Each number is 50 + 12 x the weight over the matrix's rms, rounded and kept within 0 to 99. Layers, rows and columns count from 0.

# layer 6 attention query, 512x768, rms 0.0573, rows 263-280,390-408, columns 384-511
50 48 56 44 41 56 44 56 45 47 53 56 50 52 41 37 48 48 50 42 46 49 48 64 49 45 46 38 48 54 53 51 49 58 40 60 51 64 48 43 39 55 41 52 51 51 43 47 46 58 57 47 45 54 57 42 45 40 45 51 42 43 60 47 54 58 55 37 50 53 42 50 49 50 39 46 49 51 44 58 46 50 53 50 54 61 44 48 55 52 40 44 48 47 46 41 44 47 51 43 52 56 54 57 60 52 56 36 54 46 52 52 50 46 46 56 54 49 47 57 52 46 41 50 53 46 51 55
48 41 58 58 46 40 45 53 54 54 44 44 50 56 50 42 44 49 54 51 59 46 48 58 60 42 45 53 45 57 51 39 49 53 49 61 44 51 51 56 56 54 59 54 53 50 66 47 49 52 59 46 43 50 57 49 52 57 51 46 51 45 57 57 47 51 66 46 40 59 61 47 47 51 65 41 47 50 59 41 48 53 54 38 47 45 56 44 52 36 53 55 45 49 51 50 49 47 55 34 57 48 47 46 44 49 56 42 49 54 51 54 51 48 54 50 40 50 46 34 44 49 45 55 43 56 53 53
46 46 52 46 40 47 37 59 55 43 41 47 51 46 52 36 54 54 47 47 54 52 43 46 49 42 54 56 47 59 53 41 48 56 55 55 45 50 44 42 53 54 50 44 43 53 58 49 42 57 51 50 47 48 56 45 40 58 51 54 56 49 44 52 54 46 47 43 53 46 48 51 48 52 48 40 35 51 42 56 52 50 51 52 47 48 56 38 63 47 41 45 49 42 48 50 53 49 53 31 65 50 43 51 55 49 47 45 44 54 38 50 43 55 46 46 48 42 38 43 59 40 63 44 42 49 42 48
47 51 50 48 44 44 52 58 52 44 60 60 42 54 48 43 44 47 52 54 53 55 52 49 53 52 49 51 31 53 50 55 48 57 56 49 47 55 42 46 45 50 69 50 49 48 51 55 44 56 55 41 47 31 55 51 52 53 52 61 51 50 52 48 59 48 53 53 47 42 52 41 41 51 51 56 53 57 55 52 39 51 51 52 44 61 52 48 51 42 51 47 53 51 54 45 36 44 49 49 52 52 38 51 44 63 46 43 51 47 46 56 53 60 55 47 46 38 50 53 49 51 56 50 47 52 53 56
40 49 49 53 52 48 49 57 46 48 46 48 54 49 52 39 52 50 47 58 50 52 45 61 47 47 48 48 56 52 52 45 40 53 42 43 57 46 50 44 51 46 48 51 49 59 57 48 54 53 49 48 53 56 51 48 44 46 49 57 48 58 54 44 52 55 51 47 51 47 47 55 48 57 47 51 54 62 47 58 51 47 58 54 48 51 46 49 50 46 50 52 62 52 60 48 40 53 55 50 42 57 39 50 50 52 58 45 52 53 45 53 55 46 45 54 43 50 54 46 53 50 58 37 49 55 45 51
39 42 52 53 60 53 47 51 55 55 51 43 44 52 41 44 54 57 59 50 42 57 53 56 66 49 47 52 54 57 44 45 40 51 47 58 29 53 59 58 46 44 48 48 52 48 59 55 49 56 52 51 59 44 53 54 48 43 45 48 45 42 45 59 55 46 50 52 48 45 48 41 49 62 53 52 49 52 50 52 50 37 47 38 60 49 51 61 53 54 57 43 53 54 47 45 42 51 61 48 54 51 44 52 42 57 50 45 60 45 52 51 41 57 51 52 44 41 48 50 47 53 50 51 55 48 46 59
52 50 64 54 45 54 48 55 54 52 49 48 51 42 50 45 43 49 41 54 57 55 54 44 51 41 47 54 36 54 57 44 51 52 54 43 51 57 45 47 59 51 51 51 49 45 43 43 45 59 44 55 55 44 43 48 45 57 56 49 55 56 45 57 44 43 46 50 57 59 54 65 57 49 52 57 53 41 55 46 50 46 48 44 59 48 47 54 60 56 53 58 59 41 52 42 50 46 56 44 48 51 52 58 51 43 52 58 42 45 52 53 46 48 52 45 49 53 40 44 38 54 63 50 52 49 48 46
47 63 52 48 43 48 38 54 51 40 38 54 55 46 47 55 56 50 45 39 55 52 50 53 49 40 47 57 48 50 42 55 47 50 49 48 49 49 44 38 45 60 52 46 48 44 47 58 44 53 61 50 58 42 53 54 45 50 67 45 57 58 52 45 54 49 47 44 52 57 57 54 57 46 53 54 38 53 54 56 45 50 48 52 48 45 50 51 58 66 60 57 50 39 45 50 54 46 53 48 47 53 53 47 38 54 53 51 51 59 49 54 50 56 54 41 43 50 44 50 62 56 61 62 46 43 41 46
43 51 49 48 60 53 50 53 51 44 55 54 38 61 43 49 58 42 61 47 64 53 47 55 41 49 57 43 36 43 48 44 43 59 58 53 48 54 48 54 51 56 44 54 50 43 56 49 55 41 55 49 58 53 47 58 48 42 38 51 49 52 53 44 54 51 59 40 41 42 45 46 50 45 49 47 53 51 36 49 54 41 48 51 54 50 48 49 41 50 50 57 43 53 50 56 50 46 44 54 48 56 49 50 55 37 37 45 45 44 46 46 48 38 63 62 53 50 55 54 53 55 56 51 59 50 56 49
49 34 42 45 61 45 61 51 46 46 53 55 53 59 54 50 47 50 45 52 55 35 48 49 53 47 53 53 54 44 45 51 51 67 55 44 53 44 52 37 50 59 43 45 45 46 43 46 40 41 55 53 54 47 52 54 47 50 39 49 41 46 46 44 61 60 53 56 49 52 55 47 44 50 45 54 60 60 39 51 49 45 59 59 51 52 55 42 38 41 42 52 48 46 59 47 46 40 40 53 58 53 57 40 45 41 42 45 54 46 41 50 57 58 58 46 52 46 54 59 46 49 46 40 47 41 50 66
56 47 45 54 40 51 55 51 54 48 51 52 60 46 45 44 51 60 46 60 55 51 47 54 61 43 49 44 45 54 47 52 64 57 43 52 44 48 51 49 44 57 39 46 58 58 54 53 51 48 55 63 42 46 55 45 44 51 56 41 59 50 48 49 60 49 55 42 51 50 65 40 41 54 46 51 39 42 60 48 49 53 43 43 38 50 45 43 51 31 46 40 57 50 65 32 63 56 57 49 41 48 53 42 47 44 55 53 44 59 44 60 43 59 49 44 54 55 49 44 44 50 57 48 58 57 52 52
64 64 45 55 55 54 48 47 47 34 44 56 62 55 55 39 54 54 44 52 48 59 57 63 54 50 62 45 52 39 44 52 54 55 49 57 51 38 51 63 39 45 48 46 49 47 49 55 50 47 45 48 44 56 44 48 51 52 49 40 43 55 53 46 63 62 49 47 51 48 50 48 54 43 56 51 34 51 38 45 55 51 47 43 42 43 46 42 50 46 55 39 47 46 51 58 57 45 54 49 57 44 50 30 54 40 39 50 40 49 52 47 55 45 36 48 58 46 57 54 51 37 47 43 49 50 45 51
38 56 48 42 47 43 50 60 42 51 47 46 45 50 45 52 47 53 53 54 46 51 42 43 49 51 46 58 46 59 52 48 50 55 53 48 52 55 60 45 52 63 52 51 60 34 56 50 48 46 45 43 40 55 56 49 39 44 47 57 38 55 52 44 48 53 46 52 47 50 55 49 45 57 57 63 54 53 52 61 50 54 31 51 57 53 48 50 52 50 52 55 48 57 58 40 50 55 39 42 49 47 50 50 41 51 51 39 73 42 48 55 52 54 58 56 46 53 52 41 44 49 49 59 44 46 58 49
41 44 42 46 49 54 56 61 47 37 38 56 42 59 61 44 53 56 53 55 46 48 49 53 51 50 55 47 65 49 49 50 47 57 57 55 47 50 48 59 64 47 40 53 48 44 61 53 50 40 41 56 53 40 64 49 40 44 35 61 36 56 45 43 58 58 55 50 35 47 53 44 48 44 59 54 52 41 27 51 59 46 39 61 49 57 53 57 44 39 36 59 47 52 56 41 44 47 51 46 50 47 60 56 48 47 45 33 51 45 42 65 48 45 55 55 48 56 48 44 58 42 50 50 40 42 54 53
47 49 46 52 55 56 35 50 54 36 58 59 55 53 48 49 57 50 51 56 41 47 42 55 57 48 65 52 51 46 42 45 47 54 46 49 46 58 45 48 64 48 43 49 62 40 50 49 47 63 54 56 61 54 65 54 59 56 52 46 49 36 56 52 51 42 58 56 60 42 52 53 52 48 44 43 60 50 60 49 54 52 53 46 46 51 56 50 54 55 59 47 53 49 40 54 48 45 58 53 52 50 55 57 56 53 61 50 52 62 48 53 39 37 59 44 45 54 45 45 54 48 61 31 51 45 48 55
53 46 64 48 52 53 48 66 55 44 33 50 46 53 61 42 55 51 49 53 55 57 55 61 55 49 58 56 72 42 55 40 37 51 56 44 48 50 50 51 62 49 50 51 60 45 47 56 52 64 38 55 41 58 38 38 54 54 55 40 46 57 62 51 49 46 43 42 46 59 50 52 53 42 67 50 53 40 52 42 49 45 52 43 53 54 47 41 60 44 47 62 58 50 51 54 59 52 51 50 45 63 55 42 39 44 56 46 37 49 37 60 50 45 52 44 44 45 49 44 47 45 64 55 52 53 59 46
43 53 37 36 56 43 39 63 67 65 42 40 51 68 51 50 32 47 38 50 53 58 55 50 44 47 56 52 58 53 53 45 40 55 60 42 41 59 45 59 43 51 44 62 55 54 47 58 51 41 43 62 56 59 37 40 48 33 46 37 34 48 53 45 56 56 49 58 59 49 37 41 58 59 60 53 64 53 42 53 60 55 50 58 61 50 45 57 47 53 55 59 41 40 38 54 59 47 56 70 57 56 49 55 52 50 38 58 50 32 50 61 51 39 51 50 55 47 71 38 55 57 45 59 54 46 47 47
41 56 42 61 52 49 45 45 54 50 41 49 58 58 65 47 48 42 57 44 41 60 76 46 56 60 66 49 62 61 56 53 39 52 49 41 56 54 37 75 54 40 53 44 47 50 46 66 45 44 52 61 56 70 37 53 52 43 44 50 44 59 45 40 45 44 48 63 58 50 49 56 55 59 62 49 69 50 41 45 57 48 40 66 63 57 45 57 53 60 43 47 42 42 47 55 68 53 50 62 58 52 65 45 49 50 34 58 45 43 44 54 50 46 38 56 58 52 58 43 60 47 52 48 51 46 55 56
50 61 47 65 28 50 48 37 56 27 72 38 67 59 47 22 49 44 78 41 55 50 41 42 38 30 63 58 70 34 42 52 38 33 42 43 46 36 61 64 30 55 22 45 51 53 59 58 50 41 36 58 75 54 25 63 61 48 55 18 29 54 51 54 33 52 46 54 54 44 46 54 40 41 40 47 63 45 44 49 61 48 58 65 28 50 42 51 35 68 44 52 66 46 67 37 58 53 55 61 33 39 42 45 41 22 56 42 53 48 44 68 61 56 42 59 53 47 23 65 53 56 56 60 50 46 50 69
70 63 28 57 41 36 37 51 53 51 50 51 39 33 37 33 58 50 47 54 38 52 58 37 55 50 47 49 33 74 49 47 54 63 49 50 80 30 53 55 56 67 47 49 34 38 56 69 48 68 49 47 48 54 43 37 69 45 38 42 63 38 44 57 65 65 78 31 69 52 58 41 54 48 54 63 53 52 35 61 43 58 45 67 48 68 68 55 47 40 36 56 66 57 50 29 47 43 70 48 54 50 63 62 50 66 54 35 49 41 78 54 43 65 53 76 29 43 45 43 42 46 52 46 67 57 51 63
37 57 45 46 68 21 59 61 41 41 50 53 44 54 44 55 48 52 50 62 45 65 73 52 57 58 50 62 35 46 56 35 28 55 40 38 46 41 63 65 54 51 51 63 62 57 51 70 40 75 44 45 33 36 62 55 48 23 51 51 33 53 49 49 43 40 46 60 54 60 62 48 79 66 53 48 41 45 56 57 44 56 64 46 49 62 51 43 50 68 52 55 25 60 66 46 40 37 53 52 55 58 57 08 58 31 47 37 55 70 38 69 38 39 34 47 43 42 36 35 56 54 40 62 65 37 44 33
54 32 46 45 42 60 36 65 41 48 55 45 47 46 54 46 46 47 76 57 65 43 56 63 64 80 55 20 46 47 54 53 53 49 49 41 52 46 48 43 60 62 39 34 56 38 45 66 60 47 47 35 34 58 39 34 33 46 40 75 49 55 64 31 72 34 62 41 56 48 66 83 49 46 47 40 40 48 61 43 22 38 32 54 79 70 59 42 40 57 41 39 67 64 42 70 43 43 49 59 57 34 74 49 63 65 35 51 50 52 34 40 43 71 47 64 47 53 59 70 50 65 54 31 51 73 56 36
58 50 57 32 43 80 31 55 48 66 35 52 16 37 77 52 43 53 59 46 36 49 55 41 65 61 41 38 20 57 29 50 64 38 51 61 53 44 48 33 64 56 54 28 29 63 47 46 70 53 69 55 49 50 78 44 67 60 24 40 63 58 46 68 40 25 49 54 37 59 27 36 55 30 48 50 55 58 37 23 46 49 79 52 66 75 36 54 67 54 32 51 53 43 40 66 50 39 38 62 76 57 68 52 55 53 40 65 61 52 64 41 69 55 28 55 36 47 71 68 59 24 71 27 24 69 87 45
43 30 42 45 62 47 49 39 57 33 51 54 65 42 72 44 64 37 47 73 68 44 66 52 58 53 60 77 62 48 63 26 27 57 15 53 42 40 54 53 35 44 52 57 77 31 42 40 60 27 54 38 53 21 61 58 52 38 57 51 46 60 33 50 46 68 38 29 66 55 54 61 43 44 49 37 51 56 13 52 58 50 48 38 34 79 69 29 32 70 53 34 60 49 54 65 55 19 54 61 55 33 56 25 35 20 50 49 59 30 54 44 67 81 57 51 45 54 33 62 63 50 36 55 37 09 41 50
51 50 54 57 58 70 66 70 57 38 57 40 20 56 66 51 60 53 70 71 62 43 25 52 34 27 55 63 43 50 64 19 43 64 63 51 46 34 44 46 51 34 56 46 38 47 77 35 42 50 80 46 59 65 65 53 56 47 58 55 66 55 50 42 50 57 83 76 61 64 37 36 49 55 60 51 37 50 34 54 43 49 33 49 50 55 47 45 55 42 50 64 67 45 52 64 66 57 48 50 65 60 54 56 51 21 42 28 51 56 63 35 55 60 50 45 46 58 64 52 64 35 50 39 63 50 63 49
49 54 69 50 46 46 73 48 63 33 46 60 50 70 49 51 40 61 58 51 63 60 57 52 57 53 49 45 25 54 76 47 38 66 55 47 44 58 59 54 68 58 43 63 55 43 34 47 59 99 57 63 45 36 38 69 61 43 43 59 37 55 52 50 28 51 58 87 58 54 56 55 62 59 61 33 47 49 54 30 61 47 30 58 50 35 46 19 41 52 33 75 35 23 52 34 24 52 47 47 48 58 35 53 57 49 44 33 38 48 61 49 41 80 44 36 48 34 51 53 49 67 78 52 64 47 50 47
56 58 50 43 33 64 59 68 60 57 40 19 21 60 39 38 77 39 37 40 64 51 51 44 48 69 63 66 43 22 69 26 63 40 45 44 37 76 62 53 56 47 60 51 52 47 59 77 23 32 68 42 60 50 47 68 90 47 40 64 39 36 38 39 73 60 46 53 42 71 65 38 43 64 51 61 66 35 41 71 43 16 58 57 56 27 57 44 28 50 73 87 66 29 71 58 54 34 52 60 56 81 44 81 42 57 46 49 49 51 43 62 31 51 34 26 45 48 31 32 53 87 34 66 70 67 42 56
35 61 42 43 65 50 46 51 33 60 38 46 39 66 38 38 25 54 59 62 56 63 33 49 58 40 52 53 61 68 54 54 52 59 28 46 26 57 57 67 37 71 48 66 53 59 58 24 41 43 57 63 46 55 62 19 65 45 50 65 49 39 57 51 38 48 54 42 48 45 45 50 37 55 41 57 50 55 45 54 66 56 42 77 57 49 18 58 56 55 71 35 41 51 32 53 46 50 46 59 63 54 46 92 29 24 30 42 57 46 37 71 33 48 51 45 46 59 52 57 66 50 34 61 73 57 39 47
38 58 52 46 36 38 58 34 60 69 45 40 79 47 15 49 56 35 40 54 75 27 41 30 43 76 67 52 36 41 45 44 42 60 30 62 49 40 96 52 78 50 64 71 50 58 50 46 44 39 50 41 67 82 47 49 45 20 41 28 45 59 44 59 55 74 56 32 47 51 31 50 21 44 48 13 51 47 56 57 68 43 52 51 34 52 34 59 36 64 65 61 50 52 60 52 41 74 55 69 45 52 60 35 62 56 48 50 47 50 68 68 74 59 58 69 49 35 56 56 36 48 47 51 68 71 30 43
48 54 45 23 56 60 65 40 44 43 52 64 31 47 46 72 48 56 77 45 65 25 39 36 56 72 54 43 62 61 39 40 67 32 28 48 74 29 54 61 34 82 26 61 64 53 54 32 48 36 52 50 60 30 20 60 55 44 51 39 44 58 57 75 43 27 50 53 69 49 42 50 59 40 61 67 63 69 60 67 65 54 67 64 63 36 42 24 53 49 33 60 57 38 45 38 31 39 43 59 37 29 62 46 42 37 42 50 65 57 73 32 75 71 47 64 56 34 46 40 48 63 49 59 46 37 70 57
24 66 47 67 36 43 46 45 47 32 61 30 72 52 54 34 56 67 55 41 53 86 34 41 41 57 53 51 41 69 55 78 17 73 83 63 37 67 40 53 48 39 49 25 74 30 54 46 70 33 41 46 53 50 68 48 06 55 41 50 59 60 35 39 35 44 48 54 62 51 27 32 55 34 26 58 25 60 42 64 46 45 43 43 45 38 35 33 65 33 48 32 75 60 54 50 55 43 37 38 32 41 44 48 43 50 78 38 55 50 12 30 63 44 57 46 53 39 45 64 48 40 63 45 68 31 64 65
54 42 59 59 46 57 37 46 53 57 59 76 15 67 69 11 52 32 74 53 26 67 56 61 57 38 64 62 52 52 34 66 60 54 35 52 78 62 43 52 63 41 51 75 56 29 30 59 56 42 31 40 48 56 39 43 51 39 52 59 49 37 31 57 49 58 53 21 53 40 77 45 53 83 66 39 76 60 18 32 58 23 54 53 35 28 50 29 52 49 59 62 63 40 65 14 48 23 46 36 57 40 59 52 86 28 41 26 49 34 60 50 57 50 52 58 83 49 54 46 65 53 60 45 35 58 37 38
57 43 35 31 39 21 38 61 22 56 31 57 54 58 66 61 50 53 42 49 57 37 38 28 90 58 58 50 27 54 46 59 93 40 66 68 36 38 74 47 63 53 49 52 44 68 69 46 73 42 72 46 69 55 39 39 48 55 57 53 56 56 29 34 19 39 75 60 61 51 59 53 19 64 47 36 66 53 61 52 82 54 60 50 48 57 35 59 62 35 64 56 33 52 45 44 60 34 41 41 42 42 65 39 66 60 59 41 40 55 57 35 49 59 35 38 46 42 73 71 56 52 39 58 31 55 33 63
79 65 47 36 48 43 57 53 72 49 47 50 51 44 44 51 55 47 63 61 53 73 68 41 41 77 46 51 44 50 61 59 65 41 63 60 49 41 30 53 40 42 68 67 56 56 48 38 40 62 55 40 49 58 45 59 71 58 55 44 42 55 54 32 18 27 37 28 69 21 65 49 64 31 55 44 74 83 30 58 79 61 46 43 46 53 53 08 38 63 89 45 48 44 43 49 41 40 65 50 77 53 34 66 39 55 56 49 45 44 46 71 75 44 53 46 46 48 39 31 56 45 57 49 36 40 33 26
45 66 52 63 58 55 35 54 40 64 24 55 36 51 58 45 39 55 70 69 61 55 62 55 58 44 54 43 35 47 67 39 81 55 55 52 67 53 66 46 48 48 70 41 49 44 81 45 57 53 49 40 54 75 36 32 51 41 31 68 51 40 61 45 69 47 56 66 57 69 45 29 41 23 76 61 47 41 34 48 44 48 35 60 78 52 49 38 20 26 79 32 46 42 58 30 68 10 34 64 59 32 56 45 46 19 68 60 51 68 56 56 24 63 31 69 64 75 32 37 51 36 59 56 57 39 31 57
46 59 64 20 51 45 56 31 46 53 47 52 63 47 24 50 52 42 50 08 45 59 65 62 38 70 37 45 41 20 46 58 22 68 43 47 44 31 44 37 40 61 57 67 56 21 36 64 57 48 35 59 74 55 49 40 63 48 49 44 44 41 49 43 36 61 41 53 51 86 50 62 64 32 44 61 78 23 70 70 60 35 70 49 61 27 40 52 56 65 69 64 28 28 65 62 47 55 70 68 70 83 51 55 44 32 24 75 56 67 33 59 30 63 42 48 50 42 63 57 53 66 73 64 52 30 36 45
22 50 70 41 30 44 66 37 51 54 58 23 46 39 51 69 46 65 49 76 53 55 16 46 49 62 76 41 32 68 49 48 42 62 30 53 61 47 44 31 44 55 28 59 44 70 25 45 33 26 49 56 44 61 63 45 44 69 45 58 59 57 47 88 49 57 55 43 38 61 40 52 38 58 56 40 15 26 50 12 20 49 57 71 57 62 02 82 72 51 47 50 77 71 46 61 62 79 55 18 01 35 80 52 75 55 58 32 39 36 87 14 61 45 46 35 48 45 58 35 73 29 07 33 53 85 68 49
# layer 6 attention key, 256x768, rms 0.0571, rows 134-151, columns 384-511
50 42 50 56 54 47 47 39 35 51 29 56 51 41 38 57 53 51 44 58 45 52 59 59 54 42 59 53 60 55 53 52 59 48 53 47 53 45 59 61 52 49 46 43 53 41 50 38 53 40 57 44 44 41 51 36 49 51 54 57 55 44 45 52 56 52 52 57 56 57 58 43 58 46 59 46 53 49 57 56 53 61 57 56 53 61 52 52 53 42 50 51 53 41 58 57 63 66 47 40 45 39 55 46 55 53 50 47 59 44 46 47 64 38 42 45 37 45 49 52 73 45 60 65 26 45 43 56
54 59 59 59 43 45 49 56 40 49 52 50 51 60 51 53 56 49 45 54 47 51 41 53 39 52 54 56 57 50 40 55 52 52 55 40 41 38 52 63 57 47 51 49 48 48 52 48 38 49 53 50 51 49 66 67 42 47 53 54 50 54 45 48 50 53 53 53 46 40 57 51 45 59 58 49 51 44 55 48 57 43 41 43 53 46 50 57 43 48 68 51 43 54 51 62 51 60 41 46 51 50 35 43 44 44 31 51 52 51 47 51 53 53 70 43 50 54 61 44 47 55 64 39 32 39 68 47
43 55 61 50 35 60 46 45 55 45 61 49 37 48 45 54 48 39 75 56 54 60 67 41 47 70 49 61 48 52 42 52 48 47 55 48 52 52 50 40 60 45 45 48 51 41 54 47 50 55 50 43 57 49 52 54 53 47 38 46 50 52 47 42 44 58 52 48 48 46 28 57 54 43 60 55 62 73 44 54 50 34 48 51 56 54 56 53 47 51 53 39 58 44 63 58 35 47 51 48 41 51 40 52 46 58 47 41 58 43 51 51 62 43 63 49 64 42 57 55 57 56 58 54 57 44 45 42
44 49 68 39 43 45 45 53 46 41 50 38 58 53 53 54 59 65 33 51 39 46 58 48 49 45 45 67 45 59 51 41 51 46 43 50 52 51 62 47 43 45 48 53 43 44 47 52 57 52 44 48 43 64 45 48 51 39 30 46 55 44 40 39 36 53 52 50 52 50 47 46 42 49 47 54 54 48 59 42 45 52 38 37 49 60 40 43 48 53 56 44 31 50 57 41 30 44 50 53 53 48 63 44 45 52 55 58 50 26 62 52 51 51 52 59 45 48 48 58 37 44 37 50 66 55 49 54
62 46 52 52 46 41 60 42 55 48 45 47 48 48 55 48 45 53 51 56 61 52 38 49 45 53 51 49 77 38 54 43 53 52 49 60 54 68 54 43 50 52 49 53 57 57 63 48 58 64 52 49 56 55 58 64 59 43 63 46 57 47 45 39 51 51 53 38 46 54 54 57 45 50 65 46 47 53 54 45 50 55 39 40 53 39 51 41 52 50 60 47 46 54 46 41 59 47 50 41 49 48 52 37 45 37 49 53 49 55 42 46 37 47 61 49 37 53 56 43 46 45 50 50 53 40 71 33
47 49 55 34 53 56 59 43 59 58 69 57 52 48 40 52 55 51 64 53 53 55 70 49 67 49 54 33 49 46 36 63 46 53 60 61 56 54 41 44 52 60 57 53 49 35 53 39 51 42 55 46 41 55 43 61 55 59 46 34 46 46 56 51 37 51 46 48 31 57 43 58 45 42 39 44 53 50 52 49 40 62 52 48 41 57 52 55 54 53 43 48 34 50 49 46 50 40 55 57 58 51 55 64 47 49 49 52 53 64 60 40 42 53 54 50 56 52 48 54 46 38 37 61 43 53 51 44
48 61 63 62 52 57 49 38 39 49 41 45 47 46 53 50 64 44 50 57 54 73 30 38 43 42 40 42 39 58 29 58 57 51 40 61 62 47 45 74 38 69 52 43 43 46 55 45 59 46 42 39 30 55 51 44 53 44 56 49 36 55 60 59 42 55 42 46 36 51 64 55 41 41 39 57 55 49 55 50 55 51 41 51 41 39 47 56 57 67 58 52 67 44 38 55 53 54 49 59 33 53 60 46 52 52 45 60 62 67 39 54 66 41 48 45 54 54 64 54 52 38 37 53 47 52 60 60
48 72 41 41 70 45 56 41 53 59 47 49 43 46 50 42 56 35 59 49 55 44 57 59 51 56 54 49 58 32 40 57 38 62 62 52 45 46 52 53 38 45 51 58 53 47 47 59 48 45 63 30 51 46 61 53 58 33 59 43 33 62 42 47 42 45 53 40 56 23 38 32 44 55 47 49 52 56 35 59 33 56 55 69 52 39 55 59 48 60 64 43 47 61 64 60 59 41 50 57 42 53 52 48 44 58 46 36 55 46 42 38 44 44 53 50 50 39 62 53 54 55 37 54 53 48 54 47
46 46 40 43 56 67 40 53 53 63 53 48 52 42 56 55 52 43 60 47 40 48 55 54 44 51 52 40 56 58 60 53 39 55 51 59 47 46 48 51 51 58 48 53 51 61 52 59 58 49 52 40 40 44 47 57 60 45 39 51 57 43 39 44 54 41 43 46 65 53 58 51 53 57 55 51 52 50 58 53 59 53 46 40 41 47 57 39 39 59 50 57 54 58 75 57 44 36 51 52 67 35 54 43 61 45 55 40 52 55 51 47 44 67 39 63 40 57 40 49 39 36 48 49 43 57 52 51
51 49 45 55 48 56 43 40 56 51 43 33 52 52 45 55 49 65 25 52 49 56 39 56 73 41 47 66 46 48 36 46 65 43 54 56 62 52 62 51 59 62 46 40 53 55 48 54 46 63 41 48 46 58 49 34 57 45 60 45 63 50 46 54 50 44 46 53 64 47 37 47 40 51 54 51 40 38 57 55 44 60 54 44 58 50 56 53 54 34 53 49 51 48 45 54 55 56 62 37 49 38 59 47 59 66 55 57 63 59 49 48 47 43 33 42 50 45 63 56 45 55 39 57 28 53 55 45
57 44 60 50 48 63 54 47 47 54 45 48 48 63 51 54 50 55 44 57 40 50 44 54 62 47 49 54 53 53 53 36 62 45 45 41 59 62 67 56 57 58 55 51 52 48 62 36 67 60 47 44 48 47 48 43 53 37 35 51 61 41 58 49 41 32 57 53 45 61 44 61 38 52 38 69 50 35 56 46 54 36 47 42 43 46 50 46 59 44 41 37 39 45 39 46 43 36 49 54 41 35 46 65 37 53 65 56 54 63 67 45 44 42 51 42 54 51 61 53 51 47 46 69 50 45 61 40
45 54 52 41 45 55 39 59 47 48 38 30 55 35 56 53 34 41 57 53 47 54 36 50 47 62 58 41 63 52 58 56 41 41 55 39 41 52 54 57 41 57 60 56 39 54 35 65 45 50 53 52 47 54 46 61 51 53 49 58 48 40 67 47 59 56 53 57 52 66 43 58 44 43 49 48 55 36 46 54 57 48 55 44 47 50 49 56 64 54 39 65 46 38 39 53 49 51 48 44 50 50 50 49 59 53 46 39 34 49 35 55 39 45 59 61 37 55 58 25 46 45 45 50 49 41 48 45
38 23 57 44 39 55 50 57 38 61 46 49 33 54 54 62 42 39 40 66 63 40 32 46 39 41 43 55 41 57 49 53 49 39 48 58 50 46 40 37 58 71 54 41 30 43 38 49 52 65 51 56 38 59 63 40 44 62 58 60 52 53 54 49 52 60 64 38 51 51 54 44 58 49 61 52 51 43 52 55 55 27 60 41 65 55 53 55 50 42 54 35 59 68 47 42 52 67 42 41 63 60 51 58 53 64 56 46 63 53 35 49 57 55 61 45 56 46 57 55 35 44 52 43 48 53 52 44
47 52 70 36 43 52 54 44 58 62 36 52 51 46 63 58 43 45 52 57 52 60 56 55 42 48 47 43 61 46 45 50 48 42 36 56 53 36 49 44 31 54 51 62 57 53 54 36 59 48 58 44 48 43 51 57 51 46 37 52 46 47 47 36 56 46 67 30 40 54 51 32 43 43 47 31 53 74 33 42 50 45 70 37 49 55 43 33 54 54 59 57 58 55 46 28 50 58 60 56 67 40 57 46 53 56 72 56 56 60 40 45 44 39 51 57 45 39 77 44 48 47 57 59 50 40 66 51
55 48 57 55 43 54 39 43 42 53 65 58 53 54 48 63 59 46 39 50 61 65 59 59 56 40 61 61 57 38 46 43 50 46 55 55 50 44 47 40 38 59 51 53 59 44 60 55 50 58 53 62 48 65 73 44 57 50 70 33 54 57 57 55 44 47 36 43 46 49 69 54 35 38 57 43 55 45 63 44 45 38 42 47 52 46 51 46 52 40 52 19 49 26 52 56 23 29 47 40 47 43 37 53 50 44 54 33 64 40 62 36 47 43 50 39 57 45 49 61 41 50 50 39 48 48 43 49
58 61 51 50 45 51 42 51 57 44 47 31 65 56 34 40 47 40 75 55 47 53 51 44 40 34 51 48 52 53 66 54 37 61 61 58 42 30 51 48 44 52 42 62 34 53 45 57 68 36 60 46 55 44 47 48 48 42 40 39 50 59 51 60 47 60 55 50 47 47 60 56 61 54 36 58 42 55 54 44 40 34 64 63 49 48 46 60 49 49 53 53 50 49 64 56 64 56 56 64 49 64 41 50 40 47 57 59 47 58 46 68 61 61 58 41 75 52 50 63 58 44 43 48 49 40 45 52
48 71 60 53 44 58 45 63 35 26 37 40 56 55 44 51 39 39 64 54 58 61 54 56 44 56 36 48 27 53 54 50 49 33 28 37 59 42 39 56 41 44 60 68 56 54 41 49 35 45 50 50 61 49 62 72 43 57 33 42 41 64 58 54 46 59 69 55 49 45 70 58 56 52 49 39 35 53 38 70 35 61 57 60 77 47 37 39 34 35 59 49 54 57 39 42 41 48 44 39 77 64 44 35 51 55 49 48 56 63 51 57 59 56 47 60 64 32 38 29 58 41 55 49 56 58 62 54
47 39 67 54 57 46 60 54 54 56 48 57 37 45 48 42 63 50 41 49 58 48 53 58 54 60 52 58 58 50 31 52 53 54 51 46 68 56 52 50 48 44 63 31 41 40 54 32 50 64 49 43 32 52 55 52 58 49 50 49 62 53 37 62 57 50 54 49 52 44 64 51 48 60 54 57 49 56 42 44 39 34 53 44 46 68 59 36 47 45 44 45 69 53 73 57 42 42 49 38 51 57 52 47 50 43 58 58 42 56 51 50 44 54 42 47 59 49 52 69 53 47 71 63 64 49 53 44